Weights of a small GPT-style language model, trained from scratch on English Wikipedia.
Size: width 256, 2 heads of 128, MLP 704 SwiGLU, vocabulary 512.
Architecture: tied embeddings, local attention windows, an embedding shortcut.
Each number is 128 + 32 x the weight over its row's rms, rounded and kept within 0 to 255. Layers, rows and columns count from 0. Numbers have three digits each. The size before them is the row's rms in percent of the matrix's.

# layer 4 attention key, 256x256, rms 0.0933, rows 54-104, columns 128-255
101:117096132181124108074152137092211159110089142115105087180126143233106139075171122126098119168115087152168168145108147104145102108143074184125184163094111112125116050104127152102176107155136088135053157215118096126192161141115115112134103133141116103183143121093174152174107166129107065143157126154161123088113125110097108155146068118113164183126139200120124085076177153177072168121158
083:129101112182178156093129111136136179101179131104134105119114111224107173121106089121100112154143086138150181138103155146108094170107130148146120150183089147103099129127200133161131134104114125129117096164102100100160119116101114161102149139153099116152147160121104161182108181120130074075160158120091088134132240135158166094210137181130160178130121110138160127211174116162125094118112
104:121141127137156116118095137119148172164227151185125136087114156154093053132121155137139136125068078112113162110094148162131174143128147149152118132112075143131040104133079122138157142124141174143133069162150107131093109159099117154086082124108185194100150154140125104177095136111134088170101126081084042163119161082142136150144077071124123207168140102074186087101158121173137088128124
071:117152149125128131102128139142176121216215104122103171130135110106131087156164097104104152172133155142130053108127136125149139146181122082121138088128152176193080134129176130147086124125119169141125162135156149146131097075109145121152131098144155123149122143119119131111121099163131124127159136100087128186142100141142121121167185114102181135122094070106140128122099154134186154129102
100:145094145152121122152150076151066189073093142140150167153106137119113124076118161134165147127078094131058210156137140072099073133082123216137118143152147089106121057153089113108129099137141124108124170088109104138124125181153149119108092115138075100125178129073116154201122141105102132177118129125130096072130187147102155125103135140136130071175155176115102141200166138108093106097190
098:109117095161137160129154163081107083183129139093134094159126156158110154179123115146149109115141074089048143121148113113058103111104114113099095149195145091082064107144110117080099123109142134143172080091125131149188126144163105096118155162132124088096066162128151109128129128089158116082092112103111067102097150097147188110160162048092113132081123103107156115118131111101144058137119
112:164201092087153117106051097161156171169172140151129169065162100089160168166158105112151132134132119208124066134042133128136137132142170071134096106104102140100097176090137140142102145101158131136180099132142103102073080095075151148129095091103124156064154101121101132133156148119115127079115063068111096158115148105114079134147112150170115162155119110181118176105131093130152147077039
095:160132151121142204086119145112081086108111158137159147130136175118142154168107085099110144121104146040068139049099152188121150153139158101169114120164126121110094086155109099112086091119109095114085039142111156095133135116115122185102118138148146162115106161121090130084125131154145167114116136142079113173146167161145170117124124180153160072159092168044136179077140090083153135115064
060:123150134136128142097139184077134099152164107149126151082121097178173129162125121185091121121146135092138113158150154168134178112104184101105116099172133175120115143130160119095107102074059085190096118138107146103131098075148092125147118159145156131082075167171131119088132161186155171095164192132083117155106171144137166095132148165078145122082106133092149087108165146108140141110027
123:122162163046111139146159137113053125075070130086157108103119100134158150075119136136146156030149142090100182140161111167118092130094128083174153103150127089102236146182126108100166147140119069171134127151131108085122136116166114094121205167149125127084109100142187131157126149117143156141148134189110142105107134134148140150120120136199105119158180148171096175134136100050097090122133
063:205133134138133120138129139148150123183107097145118154116143049071146115089140186165201132165125143151132121132177136124105150088159124134114109079149149103132144136114173165101107123090062116161155137124146149152192127109148169109148151150153115147119137171114157105113130087203145106135165144082116122060149089150131136133101176155095141126109106162082129067179082166089172134130101
098:112114124139124142162129126164079107077063123102118105147130101145137154072120158151155137056150160161118156162177110168109083102155102134150104158150124102071206157153161107147154145148104055115194101157102137081135154149151122120131136177150102125146152073138174110129168178163132158123125118150210144128130138059110158143096130052118089119105151152194095160161105092097102129153150
079:145149088118099126141086073187081143170126154204120111156112167088120127087110121086096144103086146137099090168133095080166126101174153171088070120116105116142106139144128094134102094156100084102130124071101131167140149160112067144176149144183130078169113125163106113127089128080117153123105166144182146140145133162129130127145164161111122105118127153139161078205139178137145108140151
099:099196151135106130222180137120088128097104142059127098121150136178160098125130101148145196114154149073120113153143093162135118139112147096173150126169175126108116165171112144058125075133136134118150179082134146155107109123159105089126109152212109102153089146116181120117118129129111111102159146097109146078124115162139192118116183056194077150102117070131087181113123176097190115143171
085:090070120172098169089189116141145083104152142097116140116161075156097147108138130236138109124091123223143061185162121074104176094071135116110088123134131124140126167127125150166184178129078111090112095138129145213188123163119148136115154126115138132167117117139037125109167138126101121115138137199142150177124100095113154132064149143077128167125112139125112117135158136074126187110141
109:106123140114148080146091110127141142193141092136065116094145120094165126152171166140116103181134108137199147151168125079158135133151146119116134149143182097196099133083110165137101139043104156176136119117198112175093140106099147086180128166066155140098159145115092115129107161103129108111128118112098151138098089115090121136148146049106099171121158119172142068150163159188160055156156
097:104175047085100110150115135130120106170057124126084008166120178141124124099128120081141103168125151088182136156115137056163131176131140123142168161127205120142122106096114066163111143129091074130114140154093121118073128151091091095167103122147180074165134107112123150100122144115122154117120142125166134136095131155135160135131097104121154141088135145154175136131155125126149171090152
104:113132092055084127127079149116146105110146143150086036182124142144119093042125151107137149099085100113112123162153143121132103083138107152103140177051077131091076078074064103153109116118096065148142124116119127093143126144098119110153072156146152124113104066106125118081123158096110161161128137199127133133122096151113100154121068135044143127149173195196139047100190081160080117122178
113:126099102147150130080094067147168108166153116215134144121126070146123089115117127124139160166124139067140107146140094146140091089148126148098142166117109088108095133094137128147108149131141168066084080120099169221143159124111169149117112036069144134085131091135138166155191089172165077105111102116136125140099111148087113165101139068119117157133132177084143107131152096171121201128087
101:081076144162167124102140127179218157100139123108111132111127052159131171106176126231081147071171091159172116143158136166129100148117144081161080121119126109098094108142096142194160159128144114099169100124114158089181161110200183118116157156137091137143109097132094158155182156173117189134126086082127176115136096136089129166126113134108156099115142137118154169125148124120128129095083
185:140125136113095162156164163124051109086032150084151101114135111139164185107132141145163147056134135111101170137117099176114115118123123110154121134184157119105245133119136141165158141118119075149152137112077126068127141142169118102107191161133086120124073104167181134138146162092127157081125107151177102081139157092131148130128125135160042083125139160197111161134105102095133113153093
051:149134081135131178131099121122123110069178142137141140111145203162096135119105124067128141099088089165134162109112112148108148162085107152105159182054090078083130090115090118100128133115120116094143069140089122107117133189097105168112093109115133163131160107142080115144108141121082120165105125154136142103120123118110108113114084149122103166165171186139124138163169073152070143140195
125:163110090199182137065125109123144105155182101161108206145056128136135137186133111125106077157171140090125123084129108121120160127145121073057081128105061119165054140156138116107131144155141131135108099119171130157187144107139146120127170071171103133165137190137088153141117123078140104076129157143091134134100083177114117076129129200056187122125135136079134086160125132139104129115082
081:128180092111151109153097140166122167110143105154117144111114137096129112108085099184098130163156161126141092139107104174198168112186157087160126132151079177112153214136142112164144157127085156119139059177085147106120122103114165180123101177149191176140137137161076138058132162128144158075127127095153162157111121177154113150071130122170159114065105107133124130117118120125191197128079
075:100118111084091137113063090166151130173164146162122077104217143143135100078135127084126180186084091155180085181143098135135052165132146155093103196047142090073089172063109206155108146089160159152121135128094159152094134125123127167138099098081117135095156078117124157122168109075156100118091090142132075115088109105147070144140109090143149186113148138183165164148115101109110169138137
122:087146153108121143097105186119163144117180156123123149098146155195124043109092134124110148191115129088154148094117165095157178108050114149122103116123070171114071100060120139115088103070153162122107169160175085147148068126107162169126064087077162151093139117120117103115099102147105093190140148106032082148133177196141139120132124133167174232140117143156105074114157108131119138090117
110:108132107146118118120106168125182094166190120140088135190105116158121086118136077098138128158138150130119071132108095095110163102131030110068117139092071187113036061078098135147101158127125155121168126110128130143145117166101130104135057118153100138120118101150085105118134132125124112152148152132110146106161036132117058128116100072040148143151138145181155073119155098177114163118135
083:150097155205150095159187149189124141096065123098100073141177114076132139141125160189130138126166147087164210113127145159177151133129106107169103104141148158169156144120135197193179123168154116120125153184139137139179126146139130117174172156161117120154120158131107139194124186091151126129123166098152148139141119143138204132109133116146145090058086129044139127120122183132122171152106
057:079118079148173118107093117092191135092199127151070105092133133181138110194121108168090112077146132148169134138105109138154173152124171103101107170057101123184089155099137105162148171124110158120138105193132126147137147100089123182131111134106185146159160103139083135124128164055130085133079133053073129178098105078147104117148086080147136204096116119107148158060102109177102161130161
173:109173109190141127124080127169180162148251106165096155137132159131126097112127073108093111145155118180118074127110124149174140116142126117100120128040048152136017108121132132107103114121139142123154113137115134140110098107091148164136077086150165152145135135133043147120131136111116102158137141073075137174129123102123098113165138136107187190129105085095143102121135124193144147114118
055:122125132158181100128128116135137161105139139147120104169143142116087092184111125127038163101137128106140131128099116107158133172145178165108158150070099096177107164179075092130153133190113173105149130172203095153153167155102098190149133114143122108202176143088098134143075114086139071149073129122151172178138062106175119149112126059201176120153162105084133193119089184165114118111177
154:092147117164142121085074120138168146175255132163106175139114180136125093135110101093084108190112119165131114094160147106141138128116174163074097131058085148139003106078102128099089115108142155139115112129127141161130115083088160167149094125107164129143159147122044126146123135107121122172121135141042111176111108127133112100128128112126214188158121114115128099092155114169107120119162
129:133085081192157129077103119111168139200184106168125170154127170117106144168152107078046073185122133150163051125137128091168142117122135131049110114101112113122020070113122139142102122119096153119129084135139120103147141125073100194158062151161075121109160169152114114129124139146124104135124130096160135185157110127148097095144135166104152146148120117127151085149143193146124155073104
079:171103145171154135173189134148135113142086141111142164154155091054153188151145140198129126075120130151102108130124130126138141081162102134126130071173178135173202136195114171165197149147086146107147128114090158121169154139106094127094134115104081167110081140169147134160102123103157119117115133104194123121169119130130098086095155126115077068104117135042122144162084171121147151176120
083:172139172115091115149167173081150123120103094095135173126096078097136189104122120162144095108173126140135164156184107146069107073119106122110135109153123137069171141131173140099115115098091132187155145105140094135139093111174156058098184142110133078110087089087154128109136139169161158105165135103067130101128136126136130107182135165101089103137160100157072066177146129079150060155072
098:119067130082178129127119101100105115134122153156126163077083094084138134190177171194125064061158107095070132190125164128123132133126180202139110162150158092166117131146082105079117135094147121114110093116178130127160106086128123137127175082112162165125101124146132106102141114145111123102124104129107124140086160117107134147129132112101116106149187163083111131078151108137048093073159
101:162108092131141140100131115107149124194111121129147155127148145082093157158113159133142098132116151162131087160168131122140133104084139164105125086140156139127174189178126163159174158140119137141132121168154124131203142195137148168139167080104182121110116180184154142108076085123170105084105080096205090093135115089163101123078149144181167143082150115067174111140066172040200137135072
100:175185137134172139151156143102133133099094111053103071089173149150125154135104120144102114183125106154190148175140139142151064168090154124187162101145172143138187113118174105120127109130120088130094105170126113132099125099138144100124125149126162100093129164160141142134111119126136140169123108110141168038111110100151151145109125119152163168135118105219137205115128132158173130109150
090:164098137132088174116142126109098109115068149137154127161098127134150206060153148077144105132098086163111158134092152107093082096124085145146112152147118106114159049091166129119097093095105087122122134076062131110087121118123133068073134167110081115101124067082137115153142144116101180106130137152116112085123170117086104112178118172089096090169142204228133087194199084133096114134146
111:146131155127080132129170152139105128132127140056152124193089105162113172081107126095121172090124140128082168099111125122086100099070075056150131085139139104108146095100120115128136159149131136127153152078099146103135125169143117053101151184181045085104072144121129097210107125080121116143164168165091104095162109142163139134185135162138058117172139123168114119170152146096116094160200
099:163127091139094176154155137089129113136118126140104107128062166119123109086105122143105113089110170107154136198152102106176135089137128138076124117111074160175120084117072121127182139155034083134056105142056156138132130145113095178142103096182151174141119151167143118096079158112122114106085158142193140119146136120168122095079116155107124115108081203098161080129138164121141197125110
095:119122133135070109186116151119144143109067115101159133139144093098130101056099109119171156087115155172168126135185119136153082153175122180092204095107115155125180153090131171148134146138167171179124175100124125156162120162098126103183177129055126054113111080138137121128119124155136112080133129146196143148153143136138053209134114134194065092120118192141102097095099163122112119187103
101:114114168085162147104158117114129128129082159129141130107134131107129130147163183133211162155078120180113103090157115121126100093110127130140133118153138127049158184107090154197187166137122097165093144182135079133156153137135206134120154169146136149114132080190147124114157130137154147142082053191133130063148169113127149150108080178132113109133127141143139079119118128103136083133088
102:160214104138141112149155125181121125182197106084141142128113137057164125137123127153146100103160115152103135134125120090097109126137158074133124090148150091131112120153117100073100148118139146110127104090110125174123090069138169129134102090150069122103136132123085164163146148156107155120123134146059158131109084195129167114090141176159112143125078114073081165134128108139085118143165
095:178095098075142124108140115084104111166083145130165119137155114131128123108143140138139101127100140130085135180166113125128143107135113140085074107131122168142203134158079153170147168115093149181163091186109097053158122160136147167096121118141095163080126135192218108112144133124165140120127105149169099083144113094127047142127078107080109077125168165128164063155045127094138093130081
105:151130089094172096168116088152066159093067145136151124134161148119135159157100171185147119120149118071128198123149099089105140139162171101081055149109158094129138124116146082140100098120151152152075125084165149138120147092181105155151154105088086123109133178085162088080105100142135093093136097119157105113119099159157214140139106079172136030099156161153097161092109109092097117176116
099:160107101224120084226097118112085084071124097097116098140189141108155110126104139177104115150194181077129136168123114154172105138154148128156077149130145117115113205130136126129097166094183150115167117167197115067184133114108128171153122053121117142114120195112159114115140133124141061105165141088176152114096094111138149175086146101162113123094140173172074110117039153153101173150116
099:172139118220117104165158184128145157117113078101160108185112139106146131144162105171119143095140091158128166134168129163150099141101096131096155141103119120127110209102080141142208119148145080194068158111104136192129114160154167071170146129150077121149128148170141121135127158100147108103152127160167164064141059100138131145131141180080099132115125139118170107144104192127093127225149
098:148164146105073149174142186125106122116117117114159159165079103124155130083122119078130136078139139156104140120056119152086176100128112100090115112147094125074166110101135105090127095093080097141136126096106098131105108103152123105092071151097065178078095098121129112142146146157075159097160182141072105122130154123111079154168117151114042101144092129163090133135182115128113155162115
110:215091088117116141144172145115072082128102118131142177098075158062130162174121131179113087146110085123098169144111128098121137103099190091119102108163105143117146144111096134147118143122087117119063115110072132141147106137153166164137161094152142181092118142160126132116122152110151116086076133136095076114117192120139161099131149198083098093164088115132138120190141109105129114112085
102:118134103177148155120128085116147142110129128163138085166144120188130127103140127120130180112086126155115119151110128149105087139164084124144128169111154127093102069144197089143123113162099116122178122137021190075092158143107139102068095166137094140114143076115138148154200127076144152153120090097180122083126100108144104144102098129059148069135141155159145131145123060100078180132130